Weights of a small transformer language model.
Architecture: learned positions, tied embeddings.
Training: 334M tokens, 5100 steps.
Each number is 128 + 32 x the weight over its row's rms, rounded and kept within 0 to 255. Layers, rows and columns count from 0. Numbers have three digits each. The size before them is the row's rms in percent of the matrix's.

# layer 2 MLP up, 960x320, rms 0.0594, rows 216-256, columns 160-319
120:131140138152131108115184104156168154152153117103169142067090142142146176096115132085097104166144127168182157205118112122141140098087147098133161168130129124111161120158126136161127177057141135125101196125120141135070091071151160167098135184196093132100123093127128138083139161143139113186136115057105122208117145141134142107115117183109126122085106129106120148101081138122134144171164156050103055119106111105180150128133175122106108149075119167147061173138111127172097120091158118
065:198121083173194178102095128159126095190090158112107151154115157116133135124116152121101113087159132124181082163198117156175074146142158169132166188129106123146146155131142127105138058061121119142111119118183155142123098051079129154133200166163101163105194118088144150076105110140140158134118153150124096148157138171128071125144061169104110128096100196110115119134058160099133125140124159093086142156125144148104106139134181170141110103108103181102139118131125068175089132147131124
112:151127142132129102112116127131166103114071113115080115060129143134105117113106127157129168175154157131162123097146103192142120115137189195108177176095128106097147165130114137143147124153100185113051108143106094157103092168107199151210059103139108139113146169127131179125122159135042126081126142122139102170112149081182132132137094148105092129120136170110092119108082121122138133107155164072116092173058152133089132150199128083164169143062105110155126133141126108138096100136130160
086:140128090123169096119164132122141131094153097131072147168159131089228097161141116105147174112141120169132059193091129101180101082071112117112139074145173121102123125100135119160110110157111197161152107101181153136153017097108129111156119147158125122140131173118115084109112173158162161134075122093116096056176105114088093053139136184098095104146175182138058094087157099121099152159105136089080127191090105167119126174135104148121122145139086163155174119113122121121142184144109097
091:106103120154108157127105149182107226161089158095111128129149161135196128070183109119147116111122087073126127124170136148137100185085128149136148140095123093040193132143159099125162137073188133123085066045103093122175061101094150169137165130170083141105146165137186130148111118125089146123129107102132153148076172152120126118114117121143117118110158150088074106140097079120189113124174143123145095132136114114132106181140204140136167104153086141121146169120132122099120128144135100
105:089158109135149167115116127123158115104091118149171104134096105111117129165131156196135085176110141141165110155123093117143133123114181084061155162146169114175112115150101120188125143138103133148121223186111159152138122085129159147138119141139115141101188154150168145087086137144156143150137142074147100142086144097105100111169051180122110139076047201106099130063105156082142066184132059091094062134122154125134119128122154070038152084125124145174106137141135121162106152146087150
094:113104155124118115053147104136111167147129128108139141095084124158162183137107147097138133124102118133184136097172141145119138189094177172176141149140091183179154177172115087089155073138103168149143069073144106124148109100104100145150136148204090151082183120135094201114134114173065117111123163105179130149091149135117147170159136136104137138155134107169076136139116178121083119152170107094084069182098086114085143114107144096185069154120120129148164127143101116124094066106099064
111:161195101141143161127122146112108121178120126131152119122112200153081141163179162125144129107118127152105148074140128147130159143122175113098158181195077151134104088093139182151129113100143126161139125149135115104158058127120095128204166090172128148092107223130121128116096090126117178138096185206120105100066161169107144130080133155087115101156164140086115130136135132118070122188110076138094116135131122136166070112189153204154118089160151095146103128094177169091117156149124147
103:152100131114134129078147142083151121123104146176114151115121166114131158153137117143156134084151168117153143144124079146151172105096172158046135153207113113153072093140121223128067125144126142106097113176167163168120085098119153164175135120220122153106155162143126138134080125126102150129071156083102153106131120092078147128122092132121062094112109140104065124133168146119094079170086159109131131201122139154090073197120154149126148088108108120194150117114090116067113134149099125
112:104112100149112146113159134150151149170150126108147145164088111090122106110156133122143181104134144130125137129162162050165088122113076117103135042194154108052134130160099146100200139132142123168134070108180118166123078102148158128144075108150109121112182101170099104131142154077167132098149147082127119106162100191073140134144171130115105154096138071103121134162204228110071137164062150126115138159153105136198068147082114142133210117110095122158111092155110107119079134187163117
101:158165168140144062124173140142157125103100131104129103132083133139101162112192132147024125141108147083136102173129143166145091169174180113175183112132147078139099094099106127076115074122147113081111194106124118111178060120115133152110153138177113137084111116132161145157051159117127137152137218127054075071069166144149093100123134157107136140137174142135082133088101122124110101131119148073134082090149138091154079094219143140194150136113113117087138117120131118143085119176105115
116:099122110174140156123145158094143192211144158093189141176124077073195136118195136122110170072119135102120073126115118157139151141108128120124138130210107107150136133163173130143132114132133146149110162053110166121139073076094112125133150177193142096109191215091121147085121113191133123074109184096149104133092109118112148110119124170114159139127092167204108119166151183103143099189117158125125125202172099091102131137095083169116141062128109178121123135109150091132108095202097130
113:159120106139200117119116122165125068112120133156158147152116152084141227174073112130095139207166086173121068142153146156152117095164147156152129112131142112115126084189149102087118148106155171184122121146122185107097133067007077136097168143149106124131170093134164114085103136178082224123060106116125110100149129115108095133122126209086146134140104198181134118124114112133147127140109125116089135138074138116156137144109151150110098123094142192118097109041121100144087099143118116
103:198092141128132121101108131154108130197151118120121137084135135119185077103094105157103106177134102090143132151109110126158059144097094138143147086141126092087167130163162098134120093101100076110137077129114098129133087131119110094100139119148071182109160079109135093120153150149090114116104131120171113151132161091138061100140073150120131172166161152132038113120069120185119107106144112102128099176047089089086125178174113092190157136064093175121096086196113076114146136110108142
103:142080171146133148081114153159130070154104123161173103156166152164153148164114093199107115172150142155148109100152060126147135100072122153146130130117161134109164172174120071108194123151154098119134128162145151155074126139109106113148159187146147116102199101108097149035126092165148178080114061140138040147116154105119100141087122118105164186134051110130146107146101139078083092053179136165152129128089088167120097125118087118092154084105111138189173091161131088116111197124110102
084:131112106142177191139095144101139152113100093189178158174109131056121187120096148151067115160154114108136106136168101111134100173132173158126130179157091155145098079170126098083170118103162071193132160106106128063094113100057128154102185142155094116121139145116184098119111079150084164108133140123170110167119145119126118138120126162097128110115144176135112099104116142109119108103108081117105105131083098133172111137107175144064103095132134187127155108092115084137108166129140108
123:144105138173157123144137172176100101146094113119149128101072125151206078141129123174085110129102153155151104143094154120193093118137116111129173079096166117125121116139198123155147149104085129146124162160187134147165082069111112115128084065114123135112124118136094076072154152163160147107136107092125091129110148193130088111133150145115124175083142113143174111175149169065182108105126087174124137090116135168129153152184107142119162154124121121116077075136162078178082095134163105
109:119096105132164119138172117239118159114155141086130152143093110085138083117106146137083143161171134140188135158115140036202089128131099115141176077123202138077117123115123116116138171158144121138166089113131112126095140111130140111100087078124113155105129098098106102127151160118174169103150075087109128067110173156116084104140112166066149157098131141080088143119117161150161107117118106067109110163127108079175116154188083152067122119078124159109080147114096127163122084204189146
062:117077076143130109071145130124100107113149109170094228140109139102094151184131134088057121179149088146162161085212120130127098150140093146128154161141138133144120108131056185094131064066091101142169113079161137124133171095135142173151126163113099133094158189100094070113134101092143178146124125128145169118123140208107121147157138122147070126101119095122157081137168130104140143155125154142079127071157102162152123144100225141090124137126133106134113062086135121149049169154101076
058:176128143150167158105136129120140129170125131129111181111128153128157128141133141151062130117142138134198126153185123126185090135125139146134166151132112136131149131138141152091133065068099106134124121091177138197203095084085157133133167117185113160060200132082082115040144097097148167136091190148112112141109137154115121149125132172132086125115144138152108098156117130161135104151116105074075123156119128145090069125157191170122167151122097122077115100171135101134081144174089106
081:150149139148124094144129195139121086112074111109164144161175139121141175109127091118120156088113153150177079160144121167152119169121117174099146117137102142122126138196199151086097074111167190089118155144111171134174137071077109122160161148134147130150186088127220124090072092187139128121070151155138109107105152136121088117065121176076118148174064179187149084171062053119159150182149125138092127152124143121137154121080163138126145149144136127140139159096139083125128132158099142
109:209110160200129156163137117188170073141067104099161143156098164170121194116132166129142152147187105101116146163149120127147178147152148157117128135104068156102140082201128080099140163150198097131064083138123118085117140138104091156118144127192101141077205059096148180139123127118117170129146156185142115199113182134153119132094114169102179094174093141131129125132120119186116120118154092098076082129133056138132117046151140131080088118135177177107127150134123156177079148111158180
108:091129092148147116069091123077141050138104123121118133136114117109133151198186139169156192094133104157112102137189100086137137127116195170123151161181110111086141109140096177116097112113118104190096110138159135168122074064106142151118092152189131069115134152080132132113073082099148140158126141139143115160148131167109130128122105166133109101121107140076144142115176154131051166118132101107117147201136090171088116138113119117122214106090193104075113117132109171123131140104059145
071:172078117144182125124126053116151136196107145134137154147107170095146128128091123132133121125168130127159184154177078148186085167134148140138222136138107116116162122196166164089155066097118127166111118121139149109150092078108115186125152140192120144053202165112112146093099144116135184133082155107107113140108196162107116126143147168128096146141128170149083129150117129123147142140107140079070142138119093131115115096162130155106152109108084177105143098127134086139108158191103117
068:144149091150150114047119120125139095116137144173094174081122165089087149154090108121136152153156123158164168148130164148143146141127158187092179168088129170085099085122159185128109109116138204127101106130112187154085149102134148180104111050147122142095116122057114135111101158087154154091079154140071175106135138104097138183145095133123064113172093164118116124114141111128180091179105116108094081206123130114118112171152181170139130115097147142131089157115108151109104152169137168
075:148110109166209129113123151143150066151114123134146149121155183103149120182076121147106128172167155209168132165163054153205129136108178145188196144114135095074136123187107122112145097091121140190106123151135157091141083098080124160144130108192122152049195144125154123075106139121119151111104102140160063145114183174106104104122124153106140158133123150127099109120130133128148104092119117139074119189084108162150135134165175121116163122106092161163131096122103092144123209135117136
101:115056210063138135143133047078137086165222150131167143159120159130159177169124062073181152097143151105122070138143073127131136113086120151152128080226089055131114134178110127062141073130111152138178070107127161090146123127111161098197157090190108127125168077112100104123085127099138145124103121130167129068126140141107115070177113112127138122128201131139104100168157138199115108139087115094116135108109088110103106117170079128142130129132092133126141120116100115125187109111095089
117:150124150104155218077130070079095113166161110145126158050123231160176123184058155113151128121126147145136127120169090168113123115054166116162105137125119143110189161126090104137095073072034170189130119116112138156133137133110142087109156098128103131117140137148117183115163122146091115158083117124186134152134139121133148085151132147143166155125115138131127155151119185150104163126138113149107069098088128141075153119101204105150128149144085081146102125125135126161125137091124113
103:159132128149206113111138124146170078166141127144095143107131192157112166170090112129122146109190098125135119210164110097171078136120131147208163152090161143065126103114105147082101135129119102127108084159136152159155073123088075081137129120148107182108178112079097157062099128134126169151119096108160124112126214186096123054104139167108127133133108168101052135148162164165105136121110144102110146156125136197141092163190189191127100130118104104141125133139107122157064119197113092
082:184116103135203158069146128116173079173121135148166173134128165107131122153096139140079114164180111163179124163147099093205098170120126145184185130113131117109107105209072130061165080098138140135123127129130175109141120125112098118120152156130115150076207125073164149080114136132164172080118136115113061102151197192102072114121106177125095110124112148124113120158138136114138103128093126080054121136143155137164111134183171136107115141151123143089112075153146126181113223189106135
118:117077073155153092125124081143109129151159104125125172144112128133130139124090155111104154142186181125167133130126150125170141108142160137129169178060094193090114124158172117106122161119131149167108160120152120145057101150094131118209136075112111149098136115045164108096139123148187166095142133139127138078134131159148174086202120134079084096148114211071143127122131129099162186114167118125098107140107163149096156184178146143135110162137155157131094129095096085127078151203166113
062:150104134177174124097108122144138136173130095085189185142116150132151122138113152121105180119161154131177157163175071149217087147129146152145215152126096150136174113138138141096129070100108137188100117111128150103135103086094110145161163127155123145034220189118133132068115110123136187120097142125097100138111179159096115066189121162107102121138081174140100119151114137108124127153108093111054134153088108096113122127164130176090152097135092177122137116114117069152108160197136131
106:161173113130169101131095153187117159118109084152117128085136127067098099113098145146117117119142050155172126155124091122178107155137143139112123105132202169116114070119081120135135187177086081118089142113140179158092132118122166099137130157103110152142119142155172104124164112112117143160167076074125066147174165137120087099093144151017121129103092117112154133082146138142137088084128167107102090102147102122149148168139124145055097134159149146146130107125143129190154117144154086
110:148183137194125159114112136136113044147144139129113116189101145169152196216116119135183194125159153169114153066167098157121122117148141203086113134102116100116152149145120085132085068170166173137087075099095161141157039104075112130153102135134118106131162081168121172163100126167043212124111112151103092161115156074170145140097134147133133162098111131092114109118156143114128120173108096078110139165128151181124145062154140176083144108136084115179109140083106151112117131132087148
112:129163138155139135089104131066153128179107137120079136069092162129146082085112114193134144135156134145104121107136124138153104150126117132101128130132117125106071174125117216149086173135128075158149195198120156085165155084133178184128066141180111184128128089126104174130108132085075122107085081118199163158158127125082114106132100144116104145139152109105035100180111154162114125143129117096169136142135098135072121103153167162119188120119117114137164086117137099232079138134106162
105:144146130154133128130120109128164091145161074102157133088114155186167139098136090107173114132144124109125088163122114117170105186133108131098164075128149067048150138135160106134094124104168097123124131157145156146127076128120093133197131102142100159113193042164191069136134145106136137164201171164165145114131118125087120109114102155119082177172143158094097107128084124155082150126154141031118127154071164109129108183158135152141159163094143185092061096149120112160113170130169176
096:127085123106155166138167103110150087154070071134075123120125176088179066127120153126131140117113137094106143139112110129183063128099182132117182191149158114132158087140089150141098112154081093149151111126147125126158073142119175133127117159171128126094134201193152205111115091120092146143119098109144102117184183180112160126139102140126123174088120133081120108150158144080140190097105136129115121160119106143081096124171182119085147116123155168105146079075110099151140171170104113
076:137186135172144142108116104114161117157135127129166166089048145142146146138094137130114143125151137136145118134115115117164105204132143124170166152098089146100103095104126197071130106066134091117115195116127105168139094037132183191100112144149100144083131152115129099168098165113096115100079134039095119160118126148109105119166066183140120101125131158132093122085147143106145079161108167077102107144145130140129134158159152117130135132136104143108101143102119144106110074163130116
108:145095160126155156145143089089134026141171151139147185170053149109168163160156117051186127102153147106178069111105111140117093154118112143140143081146066077119107137200113116138080057120135118163156064125071160109130148130096095148141084130158130153111143134135078181164091106146084147142165135196127127088147128166138123121151081163158086150109121134153132112126112167085110171173100107124078146154120139059098113107142109143087128101104088156141093106103088121159136109156113117
099:138106129084184145126145073121107087182102127134146220094106131165170056157097178129133184132123170099144142141133150075169162111104139108134165159129189186101115157077109103152114117135075114138111122126184131108169115127123128079098094129118134111095121161148109168134159097128122135154110125125146134134162164172112121093148132137092079178131130136147088129145142235121132174112102103090058113118137149158070103084204099174139124175124105118150091087159059105166156117165175109
064:155109154159207124123183135122171101155124122099161133100087139144127151120100117136043159123138128132182100161172116153199089093164190142174206138140098134151116151169099166061180068075107120146107151184113152151175081102098133182153133085199102146058184134129118097073097116140121184117058145142103094117107154150103100142147111179126123097138135152154126081130142157141136118156125146105049126149110137121140088118174164155116159117144133127120116114124128075123079144205079127